Weights of a small GPT-style language model, trained from scratch on English Wikipedia: vocabulary 4096, 8796 steps.
Each number is 500 + 50 x the weight over its row's rms, rounded and kept within 0 to 999. Layers, rows and columns count from 0. Numbers have three digits each. The size before them is the row's rms in percent of the matrix's.

# up: layer 5 MLP up, 512x192, rms 0.215, rows 464-485, columns 96-191
# down: layer 5 MLP down (transposed), 512x192, rms 0.125, rows 464-484, columns 96-191
# gate: layer 5 MLP gate, 512x192, rms 0.229, rows 465-485, columns 96-191
up464 104:472619490469544411494544493512524458474432549516539408523504549483448530508460455469439506450479502599514481511474486504511518471510471542467464435516465456499530473485409435512523527457484509589452516594472447491426541461449541475491529410434555481475489451498561455598632517595465420526
down464 097:558499445462567540492573477468545528616445569490461483485519506448439607596405469457472605564532473523499453529411427532560583530609485507467451558588468509607513516485443419490388538487524530480544540520416525557395545547486601509480519463482522376517539443552515484434507482530592491544
gate465 093:425460369532548592476514382480413521475618485501500386509532486562602536521429523559451522499412475577556504512509483429469452429494491591472436531529553554462425546500528510498581502567547460631548513544493504517483561539507465495446467438587451570568489537457582530522459504565542504444
up465 097:513484431516572440462510467557484445524478471484611414493556524472499532498579470571535447517485480419411416492471486510565541548499596375523536494562525381503455491512432498448462503562469432543500475444622532444566582443532458495538486594450522462467508510545488531552567468512480602439
down465 094:568493482468521420519489553503540504482507565553502571483439495470478554473497609493431427484467503463580453462441524482560493577519504485425548498520441465542410516491483571480510446469476587451509399537529514477512462536498458475545424479574436493550483419497521584476568493469528500422
gate466 106:490480455495611482622489507574421492440552435483416458547557521488447549488507561429491429547561515532518553501475547540550516619515528461444537416564484480566512525486515454542521485445582455470454545497472510523512550569424466497521577387510490458454564515509475515511593416443612442554
up466 109:434512407505507530589524461525487435427433493494577449503653568562478405517570442537456403522584496450522523572568440469456482548511447451546449505550487533476521452488461488519445518514536427493524486514496493407476515496604569573506508483446448524435569465526467487516482518482486484481
down466 107:508539442517469461486483464529461494498488586523551476488524562432516481562482523561463545602479513483523482583590588495461528435449458537606554513541579534485534444503457433445445486504475483502485353402545604490526503466556559553485474557536398583483366646532512518559480588488515427477
gate467 098:549460549462546483444530507589438528555567592547532542570551568549513545506482529540547477537436497475614558409455553501494450551567525447489526505428440489405480561447451416585532509479508524502401366476522539506481507555499546585501499539517544493480485631488471493587559498569502547484
up467 098:516462530518425534504496497455535526412575491496522526560533412524421478428532537521522463441526566451449392537614474500589539627395562532470499530471447481464502506507539450536484484604492529499463456530507486508554526494456553512575533521421456539552475507536519565461551533420503576531
down467 100:460407456545411538485429445583539466534574491501450523501393451419481571437508571514473506512562465450452485505550560552474564513514528503503516485584510470450670509476526412427505424391489527491527534475547517498506537481528458501361510544404466519460518421527520476510492576541391492525
gate468 067:514393511428477475510545532542589415448471496504369626489511492529474454537586537462512392437610493472495597482471513513531554538508539501602457563450545467440503499445423490544532495425607484471517501430522485451475488432400565531516508484499469581493447507536542497438449474511514518570
up468 082:425394534455548506452511476511609595522454561487467537546522536516503464564549606571507508512557536562541591459455404473543483523479485437517426486551492474436476492498496507477590567511516510537510487503522465411490484502473463532506522410479615470530446485552447493425494563525482560589
down468 081:517486499463540511457453491582545363568517471599443554588633518513508504527512473568569388448473422445539486464573530478605551515445534430552474430557496478454480446497483472396476541535518539480448527477534508527451523465520584461510492524498424487384549548576518475452486485532510501476
gate469 112:516510472522498499436462529554531552520529592531538379503618581504497468422576519468470505485605484508410426506478553485513435531471390441515547545511527430451460483502504432498451476522512442528421465443566456545436480501512501570567480492457531476486564493549549542411479408529533449537
up469 115:532507525496477492438510541440407471436570490500594401453482485513474497543517515496466510536545516493564424469475471480563532547526453456564505494501515412509569547469472464525557583538548469599458536427562508553510551469492429570471578490494474440495447458489545435579512512565463514475
down469 105:426486444545438650501476538482455471506556572555451486509491429499418549549516505508560481420431483498484440434512519502545540362508508506470485501502421473441513533552483474586427510425352602472537470471475586500515498540539495505546498543481512575501455561480496411539446500506559508427
gate470 104:392554526511484492529519503485532569558548434508487442504495486487451496535523432491510479556580486530442475544455543465571566508429466406445526549432492480528589469459430476380447552444578508516512533513460458540412502461390518505425472356463551502495567377474499506563543432591491467559
up470 111:564505500544475562501623495482519486579490540551510557488523562428609467497492496397457438375502442497475583465491428466463473536496563553438473428599428498510373589479419507471440533516509609487562510482535480509437469507523557516514504495493521519505541478456543526500497490520587549481
down470 097:418513550515547533485539494418483514525501465498539383519499529526455511627526497534558549536543535584543477571464457401548454466475515485523429535512555518512539509474460419473537481482537434576540382479444512580440477479460467572484531487488430497512635473528474526451452488653545458495
gate471 106:512489423468485486429452410456443421530514461533533531503544509428556577549455422561428539527519519496465562478458505563524477397423467511477563553422618544486481445410459479588471530549510534461478522615544542459554438511529434541496542552430497526419577523562358433527487499497566500549
up471 104:535532523483529447575542533479445519478405470516516507619499511514587462513551476486585573366479473509450406343552552626461480445509462412369431547526496467484522458548494571491539588463522516469533473498516464426547536546513580486515547458512515509619530470464515523547513493413563527471
down471 108:530480562500444493481586564584442576529597533479429511477495555460442550483475518529595439498474546506494427521497442440502501466547559530524462534565549472450487454469559443429462500504516501513423541427519502528508500481424456504524483450456497447530444534512606536561561550538382491469
gate472 124:462502507463477495523509476478387393498485482526504547433462422422450485440456460515471519530451520454491557490541490566573414400394490515499539476582463518470519454467569612503478411439476508509421536438499629492533443487572581472508556525550458538483389549515578571430517486468485566412
up472 115:494578435488524484469554469495529509428501576522497550494473469497439445475539611468479461599519577480483452557496516512494392434477460546470486516431481529526582528432487429508573480456573496599446538504581475497521480476453470586567447472573446459437539554581501421471590470489388494453
down472 110:533387570531456538504464527413506459450492527533511510486582425565492394527562473468458492552559491452488450529520519541519488497525557452466491549459455601555461594507492498496528521508456501430627446508452543486551515434457537489536570459566512403590454600477404437521537537542466594411
gate473 097:527493573526473575483439567451452540497492476384565540556426380479512510463509539543573447496525564481431529553472538426527545515553557429544482498471539473536572454507464469536474468488489530465519472545527592477500531458538499548524533455448600458567527473499319562461541443510511576546
up473 098:483475441468458477549516481497495600487500580540466604577509519537466463438449618502526528490488475508496422521500492395562506474512509561579436535457479511519564548476448567546532511559530478547476481446505601575525498541460540461466535403497478450489535578468497499563506380490441495633
down473 101:495594500428467457471527442476569443535540506373489519469505516578562483532504518457572340513533493493560492476408562531519447495596488441434446541478521520473502396491517554529569472501494458503515419503489527519482492508508473575511465528514493465528580521550580486546492571522485391549
gate474 112:542371530455454557574442408519552593437483571526526543530572530502476483560538465452490549508474513538465538547541528497516464467475447534459477430517512430458514449496572494569560541532573487589477468416530525508495529491512549542489489533429479504539515578422559455516587445480505526526
up474 102:535529483449443530472530411609470486448464382552552587445523623440513528521522532450519474437536551527409532554475465609496520551494585493477340453496559468594448598537415504454573505480551592530402502506501485504551497512450544530411476504419463463499493506429433518497514464444518363478
down474 110:521691580536505465565487493536520411510431451480492446511451486449529490495508384544521524451435434413500504381451449486543539506367513452410488578466538528502531548546524451533457459444502525475569489589528451426413540415558523457505444510509545528551528439554493522427537478396484496596
gate475 111:637464458497464523492531442546463551535497512523549554548561478510465473405551414492463460484435516597510532518507459457502498514522551439462480498495441511525538412535473474454517447496534489521642487508581539446503435562484512415531573484485518473544421615537455475571427516534626563553
up475 108:557512406524504551527478461561486512526518493516504448441478499483458480490519475565532456459552509606530528430470410514460526426512537372509505421569477485488570404581631526518501528548415477516427542551543545579509448559477463533594458525434500519505492494561503506456540509517390523410
down475 106:524474529565437508515497461379527548531550464554490450510504500504549554530395478485450496513578444593474588483441574467476506555602536450483531529522445518511417442557483486498516568525402430545545418487551572565491494495552472468497416521469534531446451473371546494566480503503551491434
gate476 116:393487551545469495464462537459496560443493432480534557422505402466569420499477436510540521466486537597461622494406514402506547510476516536440585477488488478435512415465540369400508537464494615506466502472514470444608529416592456505506516460466525513495525511489381457529404483481467482488
up476 110:490535548439577395409585479559550531406462488576491649603513469456468525537488422531522556506473530464515459560531470500432545480515555394437549542456460446439549540536489550512559452487547523473598467498481538481471464594459518523534514496466527569488565510468504487534485492494491471475
down476 112:507491486516604472476456483515538585498531505437528576501425479445485522570490488519504437521506555449462466504533418503525437483570555528433448444479434458560619448425510529461465406560597576461526433588503502517459427514507495492462536556536441517567562551420477465406445520581440565582
gate477 096:537424572506523617533328456481457418569466484465470453519506517513479466496438481499482489471499472542466521571601483467480590576571436393453508450581462475495513488467518497515497469490473385422450435497530453562534532520480578576523505429504425471487479445489507487549424478554501541488
up477 099:535576463489558484517435505507494427481489516592556424535457554563533456537451466523604494483507493522434490507535522506481556510568619542485396501564492400553485467533518502431472469490537464515592379446510433510529537516481472436520502606445503448527485514532506524494395490516543463473
down477 098:541547505503554450527487481442534534510495526498512548439460429533484504514470410527561526510498485522454523524551477552396485462450526424540510584480553513532509518530567440449556467592518564541517455526516535426488474465516538492577556502446423505504464446425469503533441377509550492588
gate478 096:459510425571526515466435452524476529582476449517481470571475477419415517499450495412502434480522539495515503523509495526407578505426519446529449496486515467471516485510503566560508478487579469512448459494444478531409522445418376503457515472515618456545480544446459499551536445471521378425
up478 108:466474464410487491625497554471490538444504518513513486514479369425573512531480423486441489504495529507465528508518419540518525544462378600550572434483492498510511565539521510478513448495428505501520466526493466450436435525610511527516564459474424558534500510483616518491456610552579596457
down478 092:469563442520514511467489458482434520485491507529547576548479469504415609533397510598575475510479427613513490415493501485472552584459498440519424539556554560536548495498484529406460538518569484428478523482479473575415530446371513486434438508491571467474481519494422523440467460481462483514
gate479 086:404491486554485505497568423441496540510528471601529484483537505550559427538585506472506467474421511516512493526472456443339476518464515404476452500547507471626502492565486490424487485510552521536557504518531478512487489575406470453457491468515524424473467434537390514375486506474503493399
up479 099:567541522497534458612466541456468472506458569395476436517511453519469581477546644528448495513442560461479542476509502565581554582415566496483573507420527464487471501491564557532541463481528450431463484530454507529441639552523454572489518475574483528506492525502467610592507477545493507502
down479 090:418456397515465471491513482427531426496464500506510539542490474466491468524492428531526477487590490473489517529497504397479419472549442492559490531542514462596483401551487588470494547575475507464504501420537552505442568444435488447507493457477478618463498491501482500460447358572423480516
gate480 087:415422552497575432500507487463489531483430524557396510456512467517468564549519545519488452519526486536564500413411513517379474511519402498484455405522452516448496507539484530483540470439516485579487455466535495423512566529421494548427591537312520463529525449541563538429556492492471468480
up480 084:564391491484547515619521597473528495552580475444515484488504492530537505510506555443478464513546570461530577488450396441462504508438476510488472463530453588390401470483425458457464416466407496631544469478525505523381522507428492526509411515447490498544456478547553567506482549497486450551
down480 089:537568512545571511537426546505460365501503492462530565541468521473501450548479595474504479430409527475471512522524413497384603513535552487526484467481427658452495464481417464516467496422469525548510492533474534563426517535464412452473456578459406483455409520475524509478474541453441502549
gate481 109:492329497537539500441512566499447531519529557507495552499417447442514543478527441464500501539433396463468641520458438489440567473505547432497508539524554625491452582500425555527457561473494480458551438429469479478513524463473463482543575570541486386565466450547535482465440488468479494494
up481 090:569526410496502421471415525498429465489469421496630450474520491443515539569513483502443418475489654576527500453413553617540528535475586473495555450477471517466423445507503462387575443508549517472498436536491539501518507488516470408417461489483447527490497551404424527496497515575624428440
down481 102:527458560439534426431439523630469493514589497399547459552453529557496557491439430502494480459488557476504542515560528500555568514496496516508499515432454516529460596407556520538406576597566578495475491448479577471534475431501436576480459419417546534494466429480480540512516497567494476510
gate482 099:480500518439459524401524420498552510463490380481499529476538535405470472466416489459518477495556578504498506548486561526549417410536538605513492608610437469504619357457575471435565534449444459444485517509598491524513503463551559543530491550525498425415480441458547483571543559447580523570
up482 098:529546555533500575462532491569500468435508502468501471526526482491430424508482483514436538461597481526503527471415439488455517579523560519502513510572444480568535468512507514428616425464576402464537466550508521537538540511586507487526504510531517450426460477485625547514505546478485494465
down482 099:480518468556480538508524409477500433512533421480411462495506480448513394514463513519542544468545454571458511512479489532418441448498514566435544479400374531481557427502519482501543505541498538505600510433471442389490438409573474461434505425498469409407435471532513461577547577410479616536
gate483 116:485442511487445495515534481493540487426451482532431472426421524501469456461545492554514489470483448526478531536500537470424488516473588564473484498560497515471547424467617428456477493491599527474547561535429487488437448570503500528524529447448423505486504490424584493497525513458555379484
up483 111:478528521534517652544432441474493545430498430485461520444465482490542472599478546535409510521591487509448499505503528476464534509511639487545550533409547516525641462487538524497565502484483459469509522489540464489471329483561484516449531412464517522574606516511604450522505494459493406515
down483 118:536524459570528525595509394498456532585477426418531495526523431469509377531565576533506454497518485435525497470478434550465504562484640449532482495464573526509385445519476501482498572613491477434476501531536479552460408481506437507477538486397377546461570463520543416514487582509455431457
gate484 107:591517579522599494474447422579549527468420497584569518493567537517470529464551564546527510507437526456518566469463468470487505437445489537436506514519526399464530505606452502556550448516492529497560497579552563457533471473481531445468471449430480492543555508528536503496455420456525530478
up484 090:476478488474477534497502558441448420594470476496512504486448485537542455556523524468467519501616469555552341479553433511490589540585500454563478574561424543543516559456447561607544503456505403525502541467513502414397568538526542490529567551496513537579485338577535534480483519499521569585
down484 096:481412475539512533479448548506482542511464458538480499449463561383497565535494559512398460541541457532524446509382464516507552457423615476552424526572528472476515583489544572539384470560428439484508512551524514473460524437531538481530609528468446424499494559554490499588485405514438528449
gate485 095:467554471480434493446401543516415513492550538627540493520525472430587480525351517498535468452450618458484577485514501481513479503468428555520482566499560571552451519525487507497394512540542500486552440472504357436550524475529508485551461485518410469465502464489523522445504543417467464516
up485 090:473464475532546507499485344509496461426532513525474469410468543472507439491404475502456453467500537558488538507499377425458519557514527598543422483480480448497547529488495469499560531465487514411435473520457530441602454536507504492493479587505440397464554481551518500506453479457480393570